{
  "n_layer": 16,
  "head_dim": 64,
  "norm_place": "pre",
  "norm_eps": 1e-06,
  "rope_fraction": 1.0,
  "parallel_block": true,
  "warmup_steps": 491,
  "schedule": "wsd",
  "batch_tokens": 65536
}
Each number is 500 + 50 x the weight over its row's rms, rounded and kept within 0 to 999. Layers, rows and columns count from 0. Numbers have three digits each. The size before them is the row's rms in percent of the matrix's.

# layer 5 MLP down (transposed), 1024x256, rms 0.0431, rows 398-447, columns 128-191
096:460458431516445450448470545476529533474481451515429397522467497541503518471473497475411477510447541596579537609335511492500479439522531571587537526538516470516563535462499479469518454494470406
101:446506477459498560526641580493593537522472489402517603450485586498472505449439504493511597466488473507406479473564400540471428496509426496577432528494565497595556521523543482471495488565454512
093:600506504529483553408541439419439537453548505579562553653508442535540475461528492534454507543451511467501494508387481508562512460517496528542425449457470512425472562475533434502456566428508434
093:536542510462532479512476513539469535506480526510416432488520491502512570488446556541582544600588458536575526505525452439602471443567474489585542575522388428598599446516488496510519470568495419
101:524499497525544490494432550458510516537473530393521459503473497393377488426507477510528520428535500545508519482431485599461412533564483473468530535632540405540500547477547510547383586529490537
085:491424454434527499532460581429544549563496400595487452504474478513515424593471445498555450440448512482517502480520524483545520525517515576485498445469453414440554521557533515523461498551522470
087:523561461504428447480437603448523515517546469704496490518490479451462565418550527460541515552515508471632473472538489571445472514487449497467559521487423430567566565389505499646526489440521417
114:606502516520488484527464597501457504460459497518552467478437573415525467499578439491552490528474526493599511522442453448492505596511506519526506546571609381472450453478487547511486553465448532
095:419503430460544529505503533593487505572462540408520519506516526489470524456492486571482543494520534480571448480469433482485471539476451451461517555502578502528572450519603560496484485473435489
110:527602476371407480495610528408472499416503438598515534608495551453495582444624448521486480526467494584534453528479556482539540448480549441461397414437476577496540451499475512522606480528511490
094:543509492539626415495508515432441513471506478615577446400438442531570433535508522515552480500451516533556538531456468517538557484464478549524439573527436467546533454493552462508569517496543604
099:568536548492509512458468438513502486509477527421545497496523527425483519521500418515453497475497573470494449592566489489552506506446482520608458498468501441500556439455582489412496538495488457
092:527549477455400491504472474466399458586539572441493471470520461415437465472497450429568449549436472439476458416490513463546465535523477491580461542482523523597564512517489462449587486537574440
100:509391506546404408538440418479508507473545466430620542579471472531473553548408568510530504472486551593528573643559518524549537516527509439476527496518525520420539472456471490444371485487466520
086:529484526511519494484445456560489474443532436496493400577473467519531496428491529489522512506527459529561420472443375481473547506528510495546418533560490435549664488577483551589529526589520505
105:498525484482562400479497551469528475454578441392441474454475583509438539537457513494531531445609551582528448437514507436575440559566475441466545548538439403514609512478508545530447533591517386
101:522504430590488513462525482503503621541446511492515542490540541419450472417577533471449521581510447502496470523527416506466525425458463537452574479519467455488547562497544468415599452501467530
107:509572518487474573502525549479452510466507525448496487447494498524475529411523454402426472480410480506502538472432551544529509497490519516552532511500463601423397472503540434430515470539547415
095:441569518530430431520487484548473534523601451441425454507501452467424464438518589592588548421562589556493547488540552437486450555488429496604537525477473446555445429471430513503407528464458517
112:548407475498514531490568438539533468592430460596467519598585480453585447491493557520435512492535527588461538508549566551489424520464439481453512520596499513535506545465446393532574425522590487
092:502559460532513550527455435492479501550520502557465522501472401548506518574515529584552495488506443469474516518509496531517470532523514475535481498584497518474529584566562501563566447522424629
102:489587523533556563529549480592435514561483482581467509558500418454443556413543472512464552440539415464520579441495414492514497482536566443498511495550458530527481442439504535558523460528533412
098:579539428460589473483505460318465501495457543528529450551543506534568443550467450529527513488413495399490529493537574379516516552478497519556592498618458518443441490457571394585473564497610497
106:485535540446510487505554496414539611511551526429468522471435565453433480590430511503540509519534475521465407455554545464439379539481491484585481513513436425559570427460540535427483492527482496
093:517408519490456487348515471460479521485453450391458458612488478492520489525537572531528558615538565531574475474528493480514574412531521481429475461550425467551485580490474449472484492506524528
106:617531446469395487382416489462497543488559494576494511601570440452513538517462535510516452486526462554524461499586531515467524446455433533461550461501414412528560605505493460507531420570434428
092:475515517515580546463432575426442476472509550459581521571583485510558522480596525598445430511519629509529545444528577456539498488586495523450460518517560496495569477397577568475544476487490506
089:493488475495471452409495422420489464569490484526501543536486445556503582510510474481518495423487472515492527476502521427421534489501520459540461586456514433576557497477496427498578456568447562
108:433470556492469517478566521570562452428477444341540535607518538561528582401544467501472557549546473591527546518435501499596593525580454490458438511533600526502507528574497476429542461500438580
101:467624543529478485460515519516433455477541566574471482529560522485476508419546501500493402494498449557465505490491524493520498474517520432479584488530470542545522531480507479519512514484509537
104:503463531595495547629544478532429562454521513605504525506480458511479579497533466483450530507477510434452583500461385517462516482495539508510432533463369528521424405525472448479524462526605431
109:427437407490499478565465505537472422595550483432565556511517462435481551483604474531568497490430494561492542510551499458519434550561463441486509532525522508514489379491550572512446511495475565
100:607406499433455439446403558503448401473536488543557457449469454483493456515527465439477414495352521532517483586515503495495547520488550458471449555456518402465574462416430532573526418524490542
097:475520466542535436519490437613506470500559502508446493590478416559503523504421486548565501614477464548463453487455499501451534529504512546547498506524424389520634556528514477513564514507564541
107:473559432502447493549475556456433503492558483427575451452498541573517519518509502670455474533464536486459529418477484426456462552447451455486519447477651515528562481532548492400391466568479504
098:469484425516557441498598505547496572510501460630524487492488561458529486524506446554524418455447526552545486444508524465448436501469360438599493425465514429519532440528476566536463522588498482
087:526540521528446450490503571495419524481483494433497482466550466400490557562465549465677498568500522559581511505445432469498464534475486483535414470461545561533517487446563448480633462485589536
100:523480510546491560472519474509474491556431425449544561457492466554523518553583457496474547405523547508593517465476397507570555448495581489465479551483479498480511519384494569484365452621537557
093:516462508462439600509395491652591571529470510406480506448487544541417437546517563493633524452544491589530500517564496423476512476541510465563527492479469404521583491505476488419492496464489520
090:549488557428491492534498458475432535561477514471501482589573455416537508491546580523532545506511557578512523485481467499440495524491485551472535578586447500447522520482529479568469572474423542
101:587536475495486437503551417512502550513494501496417470545498601518386564503452473541514529471457377478477440509496483532564493450524511484516481538482509468534564482490554411478538550477575522
096:486505484415503540554481396456474512460526555470524548568424538465500434465432451505479502455364511575548403466484535379438590505570582430450540559507543552514442509487489544522513473558531515
103:521518490520520522491543517460455562542492490472495569546458430479482541529505537540566468593501422551474528463523468528516427562560520444473580456432405583518561410561496533451368482433612409
106:493483508477523519438559511431528534551485530423435477516491616507489524564485601485468536536467567401465537445533419527476431463513445518522556536560514452556563542536512580493497438510432500
100:468486450550445434464522475384573579539508474621468507556499533511447557530419504461494518489505544627497418534387445446605476507455432495459428536489434455466398488441483458578490531586493483
105:503505454520434566538572539464422585464557655486404422509520552400577518494508457513503535484498496472500459451487527426535474475428416409585540519528507487483534543528462481458558488557471437
090:536524508550512535560502519504515514480481522499507538466423487426450419445504486438683550466573503573454473470472498497509482508553546432428506587464509538538590485509474566544527523481439440
101:481514449437551486451452491530505516488576497477403459565563400449534534476413517469501528588461383547405427590459480509475487471452540456444539625473593477577538565474478471547574484422466540
098:514536533399456597491548572536434450442491434495506553449480542503498440489570471420448532433525449555494399439547545458461558448562539365518505506490479543577482493515536507625532487571498411
085:547424572485474545573439493436450571486528436783505568496467461479545443445462542535511440408522462458573512504497557504470548434479498570555474469515565467458553575444574493582510550525481488
# layer 5 MLP up, 1024x256, rms 0.0559, rows 399-448, columns 128-191
091:470523491489457507402538541466548502531472669475450550508472502488430416550474604384513475632484448428498590418473511564547455442546476494428529538485456568551484518529479455506491522494456560
098:410475463522482427499443570508581487507419458493423427450479560427423571546474485581493507529585492464452443507543456499429466559526551525542672562539525440532485529505429595529512475452537598
096:492443485483532475421571562489497475510474436517499504499445518473589593569514488515416527544392455524464531530472487485414460488539549469389444455484517517476446539469521515531475560462514536
092:512541550568486523441576521476485537435568503516493567472470543519576481560453424510405482487511449497469497575460481498592497539464541506418497538399444566450442521586435531448505499473560474
091:513540568600524541530501567570461437525442516483514518449487527534527500409474491504473549455518472520507550455560559619581470428517438425522486535448506542539469537494523454444504563512530562
093:498499528463561506543586508620497546495468507512425576490456512593476463605491492537472426403388460435488532506507461466536524552520567543520503537442507573433506444545435432479528476449491561
109:490562495538477485449484559415593480474503509387510598451560531585545572541542502420468462552513396428444568439470537494469469566474532470547493562460475601479536499496390554499539514488500533
098:417514515478517483486534485492487473558525460498490558494500587499466561483575480479470454557481523429390508521422582578542448478520545507523619459350512471477469455520504456463442477529473455
111:412551551613512418502559508507504418543410495466464461498541489536579581492437425505537484513444506340434454525479462585437356520485526583545530526523563492385497555584614435546515493518497571
098:448525585542576505483478499502524487508448492545486521539542557502469626583527477509519460598453466420434472443451622526423448528462476446459557533517487528527468503501478414489480564566454494
102:494525509474491492503517479400466411578456469460570428475441512497530582548484533488450468486557537478460512437501477530487429506411518518472506523421469530352522456502479446458498478547435479
103:525407533533537465487446485415627508432493482501424579544478522521564508556540447467519456531479473542534461484451544553510453519480525579480542470473464479486534470481463527510446487508529492
111:510471527485516493504637615519518558438478536498449463508494510533520483479488549483360373574468463481517551497534576554447531495579596517576550529527411458460494477518420572478473535562582552
086:462441539505498456464605553420489516508413559504500533482452485529542442509506492582495437484459494549454468534440562540444461438505565477463556479481508483483405516492486507426469482498494548
089:534453466421542441500527480470475449391528620434499544435548493586456455484548542442484403574498524463533583523415517443528504517536578495498496446477567462412490576522420493507552528468509489
103:525477583541501555538465459459547464533535501461340509506400548507535572534454500492487547480582510506512525494558564517521439529432543491504545478498504555536490544491500503485458451614510434
103:462487446544540500491483467450488501446391595449446549599505528542511417558519547546485408482478520560509562423393545542500541587524437557497485493539539521491439515549536390463504430537542515
097:379529471470536488522448570493497433566545493530472574462562443516544533554503445474518414537526527434582533470424587549441491533582541536505621530394319476426488535601510467434502551513565521
105:427577580544474435454471534500474526510541514394520468427416545563513541551483458445492447559489481381545561535496452527649484521532549486460529477371470534387470498615503559457413555468492473
095:552544531491444455455554443479530547516513507444531485502471590505515531502557495476466541458466445544486604550482453466476449557424483586395603443468495540513463449514405498478466595467539430
098:442545480486551491499490467403558565566496557512569497527491488579527418486449525461475440424500513492460511444452496555572441478460487528497462424500483565470394462564441443427466497525521538
098:372435489540465540528470517578473483447564560429541534386431452526490497459520543444436487538519521457383456457492509567513421484486430462397359533468477500507516494521433513515567476498448480
092:446490512506512439459564519472543608494389467488450436546523537551464532476455434496503429493481485570438552558565502590537450582513513494441454464431607477546518475435466508471491493496516486
096:472416441492444476560537521480474573362518562480451520529398572535491488488515517459460487470494378539443497502493631499486500502499451542479568531549456576492580452549494471453470384516615452
102:436483553417594536508548533404551543453437463414477578491357532514607402529488508534544530486502428505422538557439494430552467440505578485522498482487598496459434376518525485499500407461578528
095:526524508538524479614444469535482522494556526462447554377485570555451508565438483586527512521455475434583518592405463472499537469427580473500530454502542474503448520584495425525517473468438568
096:459509548453560577538558509578544564464536494484458470439548491539514525563466448515504506539492486484566439441524556531440367486482503496526530407502523488403511439534514486460388465456547456
102:538458507433511431563537460489542475535525572503586527515419448498526513550411534433457460432561526384438482419493517489509514470428577502604532592555518553515493505517510423430531493514598337
100:462466467534418548445495543509542459435517510400433498592451543556479519603515570517393529526512505439527477580426507461483472479446479443475601479500474450502540582518496537459409533472421487
109:472531539589553491489478491453532516446509532499436509450450515565557488488483492462478511555446468539416497506406525582478349533532408592528477435509517568446442533558504432494551499450556510
096:482524527481443541444537444489584545398542569425464474399503595490458454510416473448471561461552476545452507434449535597638494392521567577546548520461528474487515516545458387442463513454580551
104:478492543509581434488514440552533459484431533456495478461486498542461532529476486404522549486502513528425551497516536449492485502462569542513473559490488501406484493452581387326481570445533532
097:466559457459497493505563507420512518439425543424490478484482460466500442514476503481426541423523504408445467536580582571486484638545572550557557550532510518405418614492451466504468476492503517
093:585462532576481475408517522512526468489523583469520484503435513510537472583493484474475450519612411434439581513495505563533535446461482543536568535451579469458496570518512492492494611560485428
091:523501514573551534487459572590566518546419538501481503537507526442449487492464556534539490564518408519488557541476560555409475539455591525360519505508534625494461494535487412501575404440562563
090:421531433551522563518469534455528499361505516566534491406453489532522462463516416529343340456516488528432515461523574573487494510515561508496565507464513571493467551508496465530484492491462561
101:444539536539530445525568461552516485484429559519507459536434542503514474455486514565516486557569400495444484556464574556472400517496428564540512421516468429530336527583569461547512566591553473
101:443487508442533568482562543531448430511490545500451546570484477464548477498457526486496456557568472526394438538552542540495435576503533447473592517491395544509477496496468502392523565479577443
090:424521454579495439504477535524540484521520496499456495383544603575464506516410390517427322493541455392481512477538481451491527491480453421454505564524553503600478459456377541459534539455486506
104:488543465547588496478469494578446430442487577488522462540528451538510510508537534447446478554515470464413543459513533557600518598492537485496503592438468519450491491491519483513439510461470472
100:524514448494497503509530593426526563525494518510523469506528444580555505434459513502455496565505552566486571473525456558406441519526438577521472501523585492421434445598483457474461483564459526
096:476584596541571567485500550482546464430540466511521455385472601512512526535518454413485448496538511407458494499434517533519610442441424428449492445448516556488409505509408518463505519423361535
093:529601541583507467487430546435502430404465407503490482462449497518536590470596463548511468501469369517469440556526552489507497510450555512505478489457549530530403512495511462507571496445437491
098:560481571505470486516510516506443401409522561416535506403514491483508481459500512510543476499453434388462696588468564510470530481558568538506504490448523480521568590486509496524533513428541549
094:543500506556507456516465491449534506499506546428451414507429499511563473588498488564396425526565402498535513466573594457481409513438567517413583434506423522504544549529536515496476484444468491
091:488494580448478438404441520446545506557500561468440508535546550559662583570502568532324417565455379498571496491545500492476519595489424487516526455519479495530440477569539465485533525549501516
107:447460556528566518487624461507478584532420565485453490523526530590410436536533492443453422484527445498482491488410571551559566485563560554540590430444444563537365501518400450448422587460547421
101:487438575505524544465450494483525478541530551400413438599442477505469633491417582516460483540483522434525624547402454521468412541499438536435537543470505469461485453685394494403492439376540488
095:447570426555543493591500460496505437500474550488539492532463492499488436520555507462490504563427492497475475580422491530468440460424502453520471502533437603512427479554519382500523464525490529
102:555569498601558450570524543393536501500541588476532425480373453524554460484515415473441499498544513480454507405511511600533438502502438538493429509528548532429471581516513464417493452469499453